{"n_kv_head": 3, "head_dim": 64, "norm": "rmsnorm", "norm_place": "pre", "norm_eps": 1e-06, "rope_base": 1020.0, "attn_scale": 0.191, "extras": ["local attention windows", "hashed n-gram embeddings", "a smear gate", "an embedding shortcut", "skips across layers", "weighted sums over earlier layers", "capped logits"], "lr": 0.00741, "beta1": 0.93, "lr_head": 0.00951, "warmup_steps": 0, "decay_fraction": 1.0, "decay_shape": "sqrt", "seq_len": 512}
Each number is 128 + 24 x the weight over its row's rms, rounded and kept within 0 to 255. Layers, rows and columns count from 0. Numbers have three digits each. The size before them is the row's rms in percent of the matrix's.

# layer 11 MLP up, 768x192, rms 0.121, rows 266-331, columns 144-191
102:150141164145109115132122140162078101148144133139162149116139117101125123138118096094144106077113144112120112136119087167115149126133157112131142
105:126094119121117144169116164143120076160125116077106145079160113136085107153171129131116159101119166111127106134140090146100098110188148148157128
102:119160095117120131158123151142147122136132088136128102109135150135086122148132103091115100127108087179145119092134140094130145143141109137138155
104:110111154131120166114128140104111086121155121152135100077146141159138085156132109134131117154125131125153121132153090106154170151153122092163140
097:085118136155170149114152128097150104155138148118109106155123130155148120106133152128112114157120150098129113148140167151100134107143122145090121
104:141131097133142144121169097095156135178127101151178107107099123084117099132108118139147134105135104129119151074128156151120130140123111153156123
101:138180150148164172124093109201107114114141109085148117125093094111108177156133102137138111185124157119105179100117155140110144149137155151129145
100:109116058138123109154124109151194172092117121109125140130135162134147150149129153159108157107117118188141164110134115137121112089142134124105098
103:170111139130099168102108106113113068135157160116154159141112129138156133140137143110117147128121125139100154131195088149134147109077138130160152
103:150093146159121118141105112112105133116175148144113102124138190133137119124093115136120167165144098128132133178120095124107172132133155179141118
098:118103112106092105113127125147161114111134136137155129118127115154113122121110121154095124115180131103150103132152104132110181118102116116146166
099:111101137161125148100140133138158139147132110113139094136122131120087163132151071081162104110143094095098174114097134093126142109100152116154118
102:082135120126155133134151130124150086154119137147150142186113150069129132114133118073146145128128143146119090121118106132121103175130127156116114
096:108106154168161098163135147141073103136113126165176154167126092114107153144138089119116134096116100086069133159110143162148101121104133073111133
107:156127089118126135154135115077129134132158104149146138145119180114120113154064128147164152165125135119139152163149143131092127145108123174159169
106:134132123119160107109177118126105106123145156136154143156127106107118132162143177114157143119116130132101128131159128142108088152151096086118143
106:130080099119112128135169092128148152170130118131072106119105108159100113098151175135119065086163088108140153150112155106117118132126145132153135
110:109158126153188119147107109127104164159157111165127123117153118145145152109122148108119160154125104119133119128130128184155148123178137122103165
095:116145159111119127142142167141123108114156161124103152118130166129116106153075121135129098094142115118114128139115134154116140125116134127137172
102:119117135158131162159112112153126124127175128131140138110139108104129140079126117123126128120159117064127064106148169150122134115143106164126147
099:100137095116155125179110124107136125137125139119133106118166137147114132190140113152125113093127113088125110140115158144126113139125140155183168
098:105113094156149113141153129142107154133137162118162112127118082147106176095165090137140139130121144151183130091121144149114114141162109180098110
097:143159163140131108130137153090137110127149073111110091129117120143076122121124108110085134186132165143154143073114091140077124121139153145117118
095:151122125163173143107096094111167126140115158140186123122146122129152129099125147203112114114130122121104108102161113142135122105132159122136151
102:132132123103142142111144117099098159154127082130091156098148145103094118095100160096157104126074143138117132145112144165102099160098167128122116
100:135136128120141129134118105124130084122169143118121117115108148056122157137110138138138078125100061111131145089094144130112120114136176118131165
104:142160168075128101069146143158145109113130156071195122132130113155125152180109084119140124120192156124130148126089129165101131135166156177145142
114:136131159138114132127166131141109151139133113117159137121125111169135142152129130153145120107127137125094169132132111122124126130133158101120154
098:117119110113172117135105168134103101146076128149107120184139142103102139105127107139173116109091085112124094143159084113158091168123141131138120
106:118110089133153130152144131122134160147144126125133124125116085083150157118124116160146147159091104093182113142144149120142105098165068132098126
103:155146130131087134165089125164109159097149151114091166168155135151104143111153132104147139114114090129196147130193122130111122120094102116156162
095:112164151113129136136100145132110083144119175141131126122101129181144152114108072137137141157081132113112123093140137186106153127141126121140136
104:094102138158146068104164129124145090100173166138124150111091119126108152101126113087128145127134140065119143078128158148146097152150128145130140
099:139129129126125132135123133157161134131110143159127144161098117146152142159123131147155150145082117091118150120125148168076095115110104092156156
104:088127117121102121148143136131160158099137108080119109139189173109120167138114116106128129113167102116120126128113111094149183105165142084128121
105:112087121110182141101124156120110106121135123158112128133083179118140128106141142112114096118130113169081093162110089111140150133125146113127134
109:109093105168139120113108153141152107156125152112172117104105143136136129147144160120149161138123125128135158170142117148106130090124099153180162
096:138138099152099140109096080096141134118159127122158121102133119131130164119112156103140130115131119114155146106122146135154121112143116151151125
099:101197111108148154070114176156096101103128164113146140165129142103083115117137141133120103158127121091211100136107116140095145124125168163109101
099:161098118120142093167128099121114133147129115125116121149140127096172137146121110106133087097125127097140102089111147133129079092134137122112143
097:086164146116158162167144188126135134124128178091145144126115136150163124127092090163141123156131101132136144116134154115143136144144103151121144
098:133146120162159130184101119061123128110126106137134111139118132078095152160166135122152116113146123117134140058126101130126168124095148108143130
102:097123136100108157103094136137146119143114139126140153141144187135150115160080093137146124135131146138154182148131150053138109153095160134165119
099:089125101120099158068155101113162123122102092122100106101138118121146085145133100184141174141143148115105118123179116122149119131150110116053152
101:141121129125110130102130123107143161143157149153126114101132093137150139174108098145144069126094138124149087121080121119120116144137091165087146
099:132138132200163086150139109150124129159138146132132120148151154146090150136155162083095129160106119144149194088168142159114124154144110131111119
103:122065129142110124153136134150144131110149154138139166142121147161145111159149093082128105126134153125101129145133133113129115107137123121146136
099:095132137115098166125123116119100158174149168142124128088120123129128150090136107108094104166103134106170110152145129157121147155166152093084143
095:124143126152125139104099151155136128139127111154150148128109138157112155142135117096144134141107103103145128077126137156118122145110184152140156
103:127152104160164094145151162130124147178128158117113113151111100108119136115106101139106133098124100098128103127117129117110128165099139118127122
099:105138124132110106117132125094147159176124135132121154143124115119108138081101143148123154187129117083126118119156096114109124150128162112093161
103:133123176117107073105098046092154126167115105084128117154118163119150104146098097155131143133116104141123095113134156147107127151126090177138135
094:132117102140120077123112136126138114126099146141144185191122183133082120135142127151136128094132125159165122113158130184136117124103104123129077
094:141131142157167068159138142107152129129135144116094119173124114118137151094130101138121119182123152135130155126119103137110126139145149139091110
090:110136116125149174100124124109150140087109182096175150093122134123121153125198143104113113103125142153114092144126136144136148095114139146138165
103:118158096112125158108179121147090151151107111150137130153118183191151128111141130110147150099148133119140134133170150146132137163153162150090157
094:138162121159099126103170145158142121136115139168102062145138105139095154122099092112137071149113123126173144148140118110167146135133129154128122
099:120091119130142133122149160119130133119081121152099113148122124148152143112119102127141080119125116148151097158109147095142148130134094154121180
101:143099109157123123155122111107103089112153167141098090125105157129068139117146101093160142108137143136158142117112080158129121093186125108114109
105:118147127146118167170110111163139137100128091081153109079106139130139142108133138155109093133179126159145110143159149145111130123126134108154109
097:137164115112149135162114132149084109141092090206126140123101116142112114118148127103107116133105101128142114140135116107130148151135123131127152
103:066121139160152148107152094127085142151130160138110092155084115150183168152132082122117120098151088135145102115130160121123136112150185101148169
102:123100127136127108125104149101124112122098141106093162097119139121124141132140119126128101127149152125148122139145072090138139138126155091084128
095:139140154170166087098130125150115116087142132134108125116145134137140135106130120118136111108140098116131119153121173118130144114157132163120122
104:132107175145126085135130151131093101116158127141105124123146112126112171108107115113170132098119077116169138146175132158148102159129115157087095
096:115137120144116086166102120129127149122112138115146164164075140135136167123129120146171102136162109118119151118139153126134097122157118149136128
# layer 11 MLP down (transposed), 768x192, rms 0.0587, rows 266-331, columns 144-191
104:146118125134109107179151145139121138106137097103058139155109122127154108127134155131162109101124179135149131158114145121173127173116142074170170
110:149141099117134142154126099163108088115158108104135117096127146094127133077117137095153137131125077122186051157123117141102116101119149119152122
098:095139093095138166150186168130116126138095121153093140156132199113167100126124146148105144123134110108130103111126117116117103123112136170105114
095:222114108148149126130126127151149135095130127118114106116107146156144121145098125149173144126150136097110143162088160161101101141152137128106116
091:124117162152118101144121099174103134115111166066118161133093134152131128155099129117151124162138107159162140154172125131167140080108129135151105
096:133147139149099164135140123151120119137108150106162113170134113157080136161086124131083193161120108126165100141167104143104125119110115136126072
112:112122136140127149124127154138136120165126096127092124109123130165117083125177131122126103124127138156078114101110169137099116116115129160093191
102:123135108085142123086124137115104122169119117132125167111081120122122129149164117128116097121126155119125123145095073079177105090162062133115170
097:127124105077142107095155154122114151107134161140126134104135100141138125141117117128084113133111091138158147127099128179074118126139101145153135
098:105133138138161136117098106155142143068128116113131089129162103150104115146130160129126127109124112129131166100127129132074107089119151130146146
088:084143132148136124146114130122058089168124138186091114147089134124162134107130148113140126126163115143129149160095143151135127146130149130127097
094:173147148098177148085121118154122136072094146158137121097095130088130123110186158106153128148160148155117145138107111101096099114140124114112113
100:113121151107092130109122119159165101168151070194084145147124111110114081142160114120119143147136085146152130108095105081124114122126142131147096
092:130118111129133136178149129121128196131145122167147140117102117115148103147130148154105145095161090096130082149079102133097136139121108151149161
107:154151121145091138143118074101114184133138139181115106104153144117127087088170146146107096119097138114108139108108156125134149124170153131149134
107:124159097115107116144100167151111120121153114131138128146167135155140069125130123142076158153100101126081135123108120181119150170097130100151094
107:109137141104156132154138038127129130135137099145172132147111094111111138110155119174128075124143125116121149147122188106149147062146130106151172
107:138106101177143105147163142158123143153087102130143148111182152099133139140130117135121169112117123158132132070162110152121105144160124111143139
110:101154150141165160152090122113147091137144118135120153100148120121149117104129109118131134144087146058120133099136102122150160127104140182133135
094:098149116130107114143134121131102168132147096151137155097085105146156138132088131138126088128132101136068097152143102130145124167145084094117105
089:175185142117099101161119070128170125130137095118152149103135109167118125134136088102139130109125139148091136147134118091128105154156107118111142
099:119114139124132085189117114100155147150125138133099101149098094112107124111161142124136139118100134123122176181115144152141122109126141122127095
095:147107112130154152141103120093112153148118147117119124125098161140138125090129116115141153084138153110105136141128159137117155136135109147137144
096:124112164140081163096139147119111157086147145091106154116130110139130096118145165102148088139090113127139143157097138130139095142129165112144129
101:168119143146174133178126142158129158110147122157120107185117118145174090142156107132166095151145087106099152132141110147126153107152117102127142
098:123126118123159138168125102122148089086099148146148141151126119111155093123134089132104143117090131126077140127141123136095102117087157072171126
102:127121122105140117121186121109144142114142125160104148158153093119120142134122137070124116173175106087148167110126147095142144151129123125133135
105:127140153134105131104114120147113154125131109121128163159095085126120101164142164128118166110138112133127144109167124140104145138138119110117145
095:097102120139098127153139122140085182112106159120103146114108147163135112084102145100129132083119144118120121052131103094089163132088119114080098
104:112152140087176127115141129142158154149090122118153142166145121071119123118115137111127174090125137124134153123088148089128129140096113139111124
093:136123086151138152097169114154099142167127121102137132155130110098121096146105095142097119168134158224097085088098121135116140124141133118128094
099:105132125150126098151148149103090144139112146140135157139076127136176133105191114140134084123136124142163137148147159140096140149132113117122126
108:131137084115124118126151104160130147146135132128155142164139112167153131145139146132093110093129151143159158116131104164120102117110157149090080
106:120163183143154123144151099134124181099136123151131107126147166148088156094127118095125128146134126126124122138110140118174110144144120107084100
101:119124138072130163135159140131108111114118158153141181126105104118139140117162112131155150122127093156134102143128094112116160160109123105116109
105:169150126092134147069114131134077116097123151142121097128161151122133125118092117127153139125119149163130161135130182124134147111128162098157073
106:110135099105138127158118158177141155149136113103136126110154147072141137125102142129121105142172122171161152156114136109124158113138164149098099
093:129126125128102105140190125112136156143139110132152133145160117102117123114138129091074154129169115182096108152150147159147121148148164148133115
100:141108119147065112133122138140154080108166120114107125142164155107102108117112144123127115133112122144129107157152129148167136135137106138104119
104:168140080099127123117094092118125114159109122153162136114111117116117090100124080112105147125115128114094147095165152150157169159126136127118165
106:174141082126100160145168138139128151105110125111134171174143139132102137103096124159118100096147161099083119111133120134146130152116144128137095
099:084101112125163150152112160113114125100177191073150160136147144145140137133123127086147195158137158156126103130103135129120109116139114148118090
099:146179085117154110117152107134107101100126125135169121153101149130180126140122130155109117118127141128102161115103096127134108112138088150132109
098:149134176165159152118109172113160101158163128124122117142155125128149130129154160125124123158149108126118127123096150150127143147107137153122167
104:113106088100131140173161118123140146155162103103142156081177121160097102139151113178152102091109158141160114103147120114129135132137195145130120
090:144138106112061114116101159118130165138110146154102129158139132136145121146144128128131072091079141139096115163112132156151155090149144122106108
099:100127169092117129106132154094112102140126143117134095132153122144135147127114124179138126117123137138144139120182145138124131142119159153168093
095:157134088157132160126118090109130131105153137076083116130160150160127150132139140179108168125121119150123149115134108148122136139137135081136138
081:144121104123117082135165146096134130139125083115140140166171104108108107130117157091063128113151076133102129169132107110133145083149159124138147
105:139142137177105114117137102185117100182126101171117161164143109109129099142142170124129146156145157128122152115141138141159144132114169074169096
097:064133140130185125159165087143122096144124134173146137133153139158105118141064102141150146123152082158142103118141102111131158128157139156139123
095:177128119116136089145108130110169086162095125098092113091155152150092121145129151102110115141133111135156118133158154131103144119153145182168135
092:148122160128150110131125132166103097183143117156151078119135111141138121163124156113121171157162137084123129187135103103139131122111171177145115
099:136123185111148115113159119091127096099114141119145105125112166154166153092146183154165139138125124090086116086072087133135126160090129152090112
090:149105122098108100143136119138163111158116192108107142125116149153113129071151148122121136165131129093117131119133133153095112123167111126121144
099:133133159112121145130121165112124141126164113145136150087115131063138132122144080117130115116093116136119106169090126101104136102128177119147107
085:143099147079139120141108147136089155106181148114161142145086105113148140118152145144149179119112141109099083142111116140103147172085131107099148
100:137124149126140110131135166111161094133133129113152150097145135124108138131147152094129137167169157140168105122109121135144167126150105111133123
091:145124091072118135112105155155148120145173171139108171090113127100142131164115128118120162123134126131119104149145140139160137128102166122132120
103:117148155168097099113132106151140102199125127096123116129154162172145155158166129118122100141156136157152137152129133138151168141143090107101132
097:128123150128082126130117118133083110130118147137128148165167156116153149098157160118138145118150120121140142100132116134089122127151157102153133
099:101150111163099135113126125122102100118132128136135137119091175134113161155114124088119162145130133104119155126142141147142149110155073135155117
101:144127100128163115136167117148144140174105115144102107140141101100132145140113137102138105148131098161146153115128099085139131089121136113097121
089:183141140149100160151153122079102135146081149150149117105111097118176124133161162141116127136099117147124145098150127121101139108078126142108133
100:145117117133134156106126111109145113128148159135087140130123097101164095107072093102119106150175148076112198135118147148154078073140152135128151
093:128125142119147106100098149128075156111172138147076115117148095119125140136081149146096097162094139166106165146111083174102149103159103129141157